Each number is 128 + 32 x the weight over its row's rms, rounded and kept within 0 to 255. Layers, rows and columns count from 0. Numbers have three digits each. The size before them is the row's rms in percent of the matrix's.

# down: layer 6 MLP down (transposed), 512x128, rms 0.0709, rows 423-469, columns 0-63
# up: layer 6 MLP up, 512x128, rms 0.29, rows 424-469, columns 0-63
down423 102:136072129136135178035100084092165190075128085076207060103157128160129163130123127147125060130131121126115077165133169156115101132114143149126115107111131074150143194174139079152110095140115123
up424 101:117140106143118165143073167149069078123166151124133138102122159149069122122161118222075163140074145090114152057098080110110108115143165074140111216125107123102142141091064157109106113106123191
down424 098:130106147149145136141198141131146132085123144142135092126118152089180124165125167059125109128178113170102147171139162155146133129114104121164149079173136181112111157153092094159058113148166113
up425 105:129164157106165135102129076104099084059127076138215167109143108128131144098103103138133108105184109104162133144120212158125127132112125139091103095131068151128106122128075170101134084153110109
down425 101:123108117103140099114155124130129157080074136118137144092161124139099209126184117109159163099119147079120144162162064192087099164109105136105140120134152109159121143057151138123148141081177150
up426 097:132167131100105126125150138087146103123079133146089077137174124138165149111130139080087145104137134063109126092159164099100114172152126117165144052128171105145142149056105162185106128110165143
down426 094:102097197114133145114133135112125078147157168092060098117116081100099139140139117137096132091135122159108102114098141194061184163105124143080143126149138197173097094154156104087146128128145041
up427 092:133131088169157134086116093112107115078116196132110130101196124168172117166140137149107145173102129154130118160104117150103158094109070132171125126074135079148085117108121060131136116127081173
down427 087:115097088084144094146156162100186116098116140136160126176110099105113128147059161136136162151166138160148106083097197100146109183094159098124143173204100172082118113105084154175081155093168147
up428 095:144142130093174081108110077117150153176114143140050110149197156140162119153090104080110112088125101130110105179101142150104096098190150095135129142129094117110117111112086184139163169125136128
down428 096:117140161181171156092114128145072136114087151161156121086071194123179096109136119118135133187150124127047098164122151148099201155117170161172105101102108110162142188168143107107104119179165157
up429 098:088132115067085150131106117153100108174111166091155110112130111098139149129122170119140153146084132102113089077081123143110204129124145101072140090194072115172068177111140114116129079137116142
down429 097:130165105112091143176124165141122068115117064130116102102123103122176158101122090161106134114127144168179176119117189113100112112155172162075073143088167143159094088196133143139085174125119106
up430 094:185156129114175132097154112182134144148137101143122100119151125053094136074108106155112124137204183129074113078135122164192179155140152167111189146110138109103204120145100143128185144062114143
down430 102:150124164109133185153162094124082181114147111172068165062098136123114107141168129119079164166119119152138128128128182134134104117072106139125103144121093137098082130171107098149123148134089133
up431 100:094097129086151091134119102116141112143151147136109086183128134115112138118159104161160076157091109135111179121174163053093171093063147092127143102135118142150060105111122121191127143205029098
down431 099:116160108149132107123094133131102141111076182093146123116141145114184117171155102117163110176102120140162102164132130133184140124112107136206060154120076097147125127081117120157127125153115134
up432 097:145157110136138169151142077181111102127084098219107182124159181166134124136071185131153126112134135108176130139143113154160091161158185132079058151167094135139147125128132112165114125145142115
down432 098:139116110159136136119096133125192177134159120143136124138046116130162155103150161119118147135094219133096123139155150117079118067121094132127103117126155065095097094148121155144119183124099097
up433 089:145100106107152138166130144103079170099145127124124121136159143159133055109161158163100158131128201099147133131136171117108096121084084107113100172187066086113161168109098146081182113117079111
down433 093:148139111090125090144084073106145134151136087119156118151106106077142167108127172122117092161124060167123109156116145164134114135172164136156139184136223147188138163147134085189150123153174169
up434 099:121121081129128093088116114173167137150114105117091056193185132055135120050153127163063132140097074157134164149119144115134158095142116139160119094160048105114117120143154108087113122082108119
down434 103:172072132155088126139136121055118191091159085114168200097094070147148114163153145132106161169160107147158119126199097175187134153118147102146129072152180192145073127127083173124115103115144127
up435 105:142121122116157100083097113137200155124172142075174158087102174130171111132112136136086084121177239145092207071101131180104158087108103115154165156145080124109079092161124106141161083083103156
down435 098:184106111100116097174060147123159125124104117145170135089114089057089109124172160083183121133076112100133035162220070141173094185170132159081147070153094123128129179066142143112115130116114159
up436 095:108137130127086082128163117121093071176074168119154170177172114108162103153154188125102172098097132136165097153100125130134160141110158139144071172106137094136151154195104136086134172097125110
down436 099:123143145129177093167109112121140078098157152111163102058171154159085084122104160194132107169148103172085083100160142098091111076121133127086167153122154110132077100164138048127110103087124068
up437 097:182110058083097140140107153171174061077140129096118114124128072146111044133094131102123143141151111149130146088097110152128103088127110067104133101137134154083083124145158100139083196130164097
down437 100:134106122137157147097173065148130081113130074145126163092097125119150131057077070098110171147074179140182128141080182110139111118123161104148137127126131058146068114117129118099124099151096078
up438 092:118171165150084152096089143082105110124129137183088095148133165119135183108135155143085147149119169159088119107135158098057115108124100209119104175149103095112142125163123112117135141158191110
down438 096:113117101122164153117145127167178126202115062100095151110186124125111131121161160091113171175132134174142158113097135167141054136126123099134132125135189091164106122156195119137115135121065143
up439 098:205143136106124068070084177132070142134157143175123178095128101118136181109147146134120080166120137081154097146129200118106164148146140144168159182075125149145143193116090126171156144081097163
down439 098:143204116126129165156132121188130152174151117094153176120164165081164106060136113095097084136097159117102110091177085156175140174129173142117129136120115130137134196103052134140173146156128101
up440 091:124090132176137089087108132101091142135123154137141110087106089153137200073145144128131146157196108090101134144142076098130122121111129064187079120164131062151147097137119164108140150188119142
down440 097:119118128117184089113069149131122141158104107143169159115108127112140127147077104161092078178062146146118077142089125133199175143119081175146126136113151129111167126118081069099133134146164081
up441 100:141109112110071169119108105099105166127088129113157154055123168134062127134152147156147123116106145136149129177136076147169068119095101098109109093149062122160104137127163122107085095158155106
down441 101:098145202138131135109167074122202124104146142167139137125153163172113117135079108174133136177173117091116116121122120095154082118135155152089138109129147139133083074083195097107173115066175074
up442 093:217164137132150205188100149102130117051134147148130154132102083101151178117140141141135135118070133105075102141130185119144173171125118151140177160167116160099125142148057139101147111126139099
down442 094:149103125111096182055140125155145168106117081135198144113137115148080104091137068098091182161114137171127150140191066157104113158148167161073131136119068055192145134114094161149110130132129111
up443 098:068100133068189098133143119100098160099088142141129102156166142105167122082135127120069099076111197096090145178144131116088138122138087169176182077144137101093144106156138120168149102107129113
down443 094:175139093142152146132139138124139099101099162084143152114158125075026137076079151142134080113111070131131105134090110123087179133135093129091106156113176124160105112133118146137132190144055131
up444 100:099090153183116146147136121102134075173135167128128091142127178123128131178143178163128124101123146098166141128136136110131150135103074165136113169150160136157115111178159141129097088106116184
down444 094:083098091138097115121078056089170152104115163075123120110148073081127163168112115116122130161164126089161126088107102142095085174110183149099136112135139175105165150086104180136120197156144187
up445 099:110164115137093162166142161132153086094147129116096174145119147167166078089123157199143169174137134075098081135131106110144104165082135136104172141126122090087064099083060126146143185164129168
down445 103:098075132085148111101115113108141081131133141136150103134074148138082100116122143178068115105141101128188135057112112097087131083150116153078119093142161159134138137150146089170157118108077132
up446 099:076107181138135124141159133089097170153116140117188096119125166134107124128167105140176076139155124114157141132161110160088114097147169121184218133154124095151202077146145136101098115130134151
down446 099:142074068140127105132112116101141120149143125104178067120174119132087074065050111115124182129125080140098115106106132129195095173106129127144114115169113191093109136130114124169097088200123161
up447 101:172122144127103132162125152087116157140146135183131172148115092131122149161123131155129191133141147108183127145092139188163139136065098155092137110126112150137085171101209040125115143138131105
down447 095:188135178153072133129148139128171106177107188184119102114154121169127146175111109156138087210142134110109136082133106114129171125139144144161112126133108106131146101157116157156115117146157158
up448 096:139144154078115073113064143146117125115136109088079153113107084110162097149051031139116159111153119148123169152074108126080125111119133119120072112171097119132168096064122143179124127121114146
down448 097:164114042155134126148112086100106125132143122120123030150111144151146160109134182082138162159076078075154132126192169154156097081075124123167131141088093133186076117157119177036154159166092123
up449 107:137137087109141148143108111228077084157123166155164175110112087142184112092079182131075138124113123165104134097150104171120122127123070090089136139195151140069079143121174127063160186143158147
down449 101:143126157140123095074090111174156140137156147102222179064124176151141142084078120118081135092151119206168130125174106195121166101133106112121113108147128146125062140121146090135041148131112117
up450 104:141114134155148123115087149101082107079132174174176198133065102167144148113074134080102130112117137141154119193126132163114130099143223133113144110178112128083099168104119086125151083043131078
down450 101:179182173097144112134133146211153188182156071179100160066178137127117099123122133129097117089152160107103125124140108116115095100140089108089102145164140119145185136156196133186129134101140119
up451 119:135130093128133136234122143161064150127168137124166221091137108081102128147119129140129161107190141179114181181078100090126121138181098129104121168120081110155108142128151126130154161075164111
down451 102:083148146126129140146176145030091111148123168085140187140069095096146141124170112112207181130173167159202156145137131119126092143163117170133118162110096119154123114100065150087219112126152142
up452 095:155101098113148087168119112118132172108089072153103145178158088168104150147130127178104139066114136089150133159157188139151068105159178143130111107144207192142182122124194174121163158141118083
down452 098:066155186152106141100141114120129094115107102131119106120092145078144113145106164132121174059120171167150114119144139165099136134133160119089137132115125172114120102135154058066139138156118101
up453 109:130106121100141122159102149096093123154108140152103161156166117103087094075108099179151084142174134094123087159144129123150097152161139139122093070108160159112195082111092117132113045150142124
down453 104:085089089169111092098179099106104148135159053106147179155146196109137144131105086113139080122106154127099120154111123089140091106162124110132140117108126124130168097144122093135163104173140126
up454 085:085152159099136135132115165117077140164049137208117177135160104141112124116122118099082204157185125180173095138096171159141134106119124124130180163151160102092139148135071162118151149096091112
down454 090:133164101091171117147106119105129103160082160105151122123153152096151156113135143143125130110042151107132182104132167141136155176092143114137177156184069114142103129121125084180072140119148132
up455 102:158111113125171112105101152123091099169101052109140131118100158118078158100144106158121165169123161160098120114097181149120185146089102180111078128131161107132209100126140118155148109101184156
down455 099:147137137119138162134080165182128140127121096168121141103100112186161100135177139132110161103163100117184186101169149077146094134170196118206113084139173088145138158174116096152128145116117114
up456 095:141127137081180152091149130142199065139135127081139125078116158133216088080141145152128171152152105140138081144112113103129089184091173109135087066129090104130178100140126174191115119108151120
down456 101:124127103192105134164218138114165155114081189128137100142140054138110154158100102152149065143129111172111147120141179125116148109044162111094150184131138094116151108076115096080119130111156102
up457 099:092149128127117086116110186197107119143064039151084148126098102166124164071111131102124107117102131201140129163107162130130115130128062150153076165127109069134176191174133119143109087134151141
down457 102:110132128129125149106130127139045203124156129120137135173107155113114119183133097178068082135097108128139142093111104171114113130142132118153168195060134129157098165140079160150140151127155192
up458 089:173088133117150161143164148077085173138136135132140077128090103158104149093107144139188121130101147127109157145110149121118116165050101169106075155083157132061118104182138170138146122116116197
down458 093:156128144135105071130102161125111137104072104143098176166150140068112138124152167126094135137095157146086074086169113192142248112161125113182131154153085172167148144116101117159139128065146120
up459 096:142111087107129135158092018151160208105127104104097159181144132110148097136169144115138142107114113164152156139129161131143092154121098134161162118085087073120193119097081110126060111127102120
down459 097:139083102127121090131133193104123129161129115121218125223141091093126119076086169151138105156154137150155174151087066139093110139165099160139158181138099103132162133119116097109138138152094123
up460 108:109128071148161093125140122136131143096156111124141132093164108145129195073157160148158116134182201087078129115104152168129140136075151083163100134095113114116130080121138122107194111053114122
down460 106:179137135067086133123123180183125159118091136090161119142172156124120111112133146133155114116105117145142114114116163121142141106135092134076118104172168129118121141190172161108142098146047104
up461 097:116075172190136088177083187093119141168127103129139131115092157129156146138063100124125093108127154106118156153133130146114115153143126173172176133169156106140182145084118158105116173151141092
down461 098:125143135107124172097124172189168107148141138128116169138120112091154117142161104167063149176190108103152129113130152110102140121195111047094136172120142144127185146155142144076112102127149185
up462 110:099061106167137173107163143147106082131103119167114182157105128117159090158175167128140148059102111167102184070151181151145145147168154119137178117095100087100126141170118130125152130119130081
down462 103:118127155138114102170097181126137178163153108098146104143126115114160110059150127121159103111136115146120119123152144155127191122090130145049143088135112150097128083110144139129144139151134161
up463 095:177226082141143144136169161113103084145133205087156142161092155132166148100102122157150154195149139150115076142112213119098145125086141107134140135166086131147116213137134136072172118162162103
down463 100:146139203139123159053152155141152088131112004096135086105130116130182145138096152151131144121068093082054129130077095067120145141136139108141077092201165113122121119132058138148098091105086143
up464 103:107141136131138119101106108157151101150109121173162190111122194073149176126091075103117117105087156111071184084081105104151160093087121146130163130151102158119112158121098094174097108140173123
down464 100:134123110130142101104121136148120181168104129137091136164157158148086108077107122104132121136102110145163119164119083119058093097179074062135131151112150086144132118119129059157148124170087141
up465 103:085111150143157092123090166102108138117134176100125170115164144151082132096088151186151168102161139135126129152117114119195148106138065180134071122149100133213124167144166097103143119193098165
down465 108:103143123179095140151088129110196165149111145124134077108124163132104147138180171141105174116055111144103142073109129176116132175127148152115110123149103162176109171124085138033143135177168140
up466 097:116150093138124188211096144096145130158123133124115171127165123125140153098158113108126165184168101148120091144122092138121174140125145122137130108109099082137147095113126106138137106093141171
down466 105:132160151175146167108109126092160107081133107157079113112060165111111150108119150126156188131140127161121215121102084154188097126131095116167180184093152095089164132138072110151162157122135149
up467 099:123144099121120099081150122133155153131124185158134139154117097099125141161088132119153142059148114152121129146062086095159094166111143144142125084158099160140097122128074132186160170102149086
down467 100:100110115095171169113123133132103201151109123093082168081151140146158049150098123137126157086160116121110096138051132102144209118132149165149172101124117126055046137174091147131085095123115090
up468 096:144123077197091090168125121124154161127176099151087141157152156082147106060169096111102138190145058100168127156151134166064111105070114147153135071141124110114141149188097145137131188183127111
down468 103:133154139130114179071136132133084173096103170120156124087119138116127107148116114132085137085148177130148128132094169119180179178206175116074137120175144122194033047066112170147148067090137149
up469 100:128102151181199113112125142124105113123088133115063125088125100154144097105148174127128115125185091149115124148124130134105085165132092119102109073118098140199130114137127110115157134070111124
down469 100:058178150137055109165101153178143114096144073153161125126147113110132131167097120124091159127140095152094166086153140107168112064109072127082111165070088174137074077166133091099141049104163066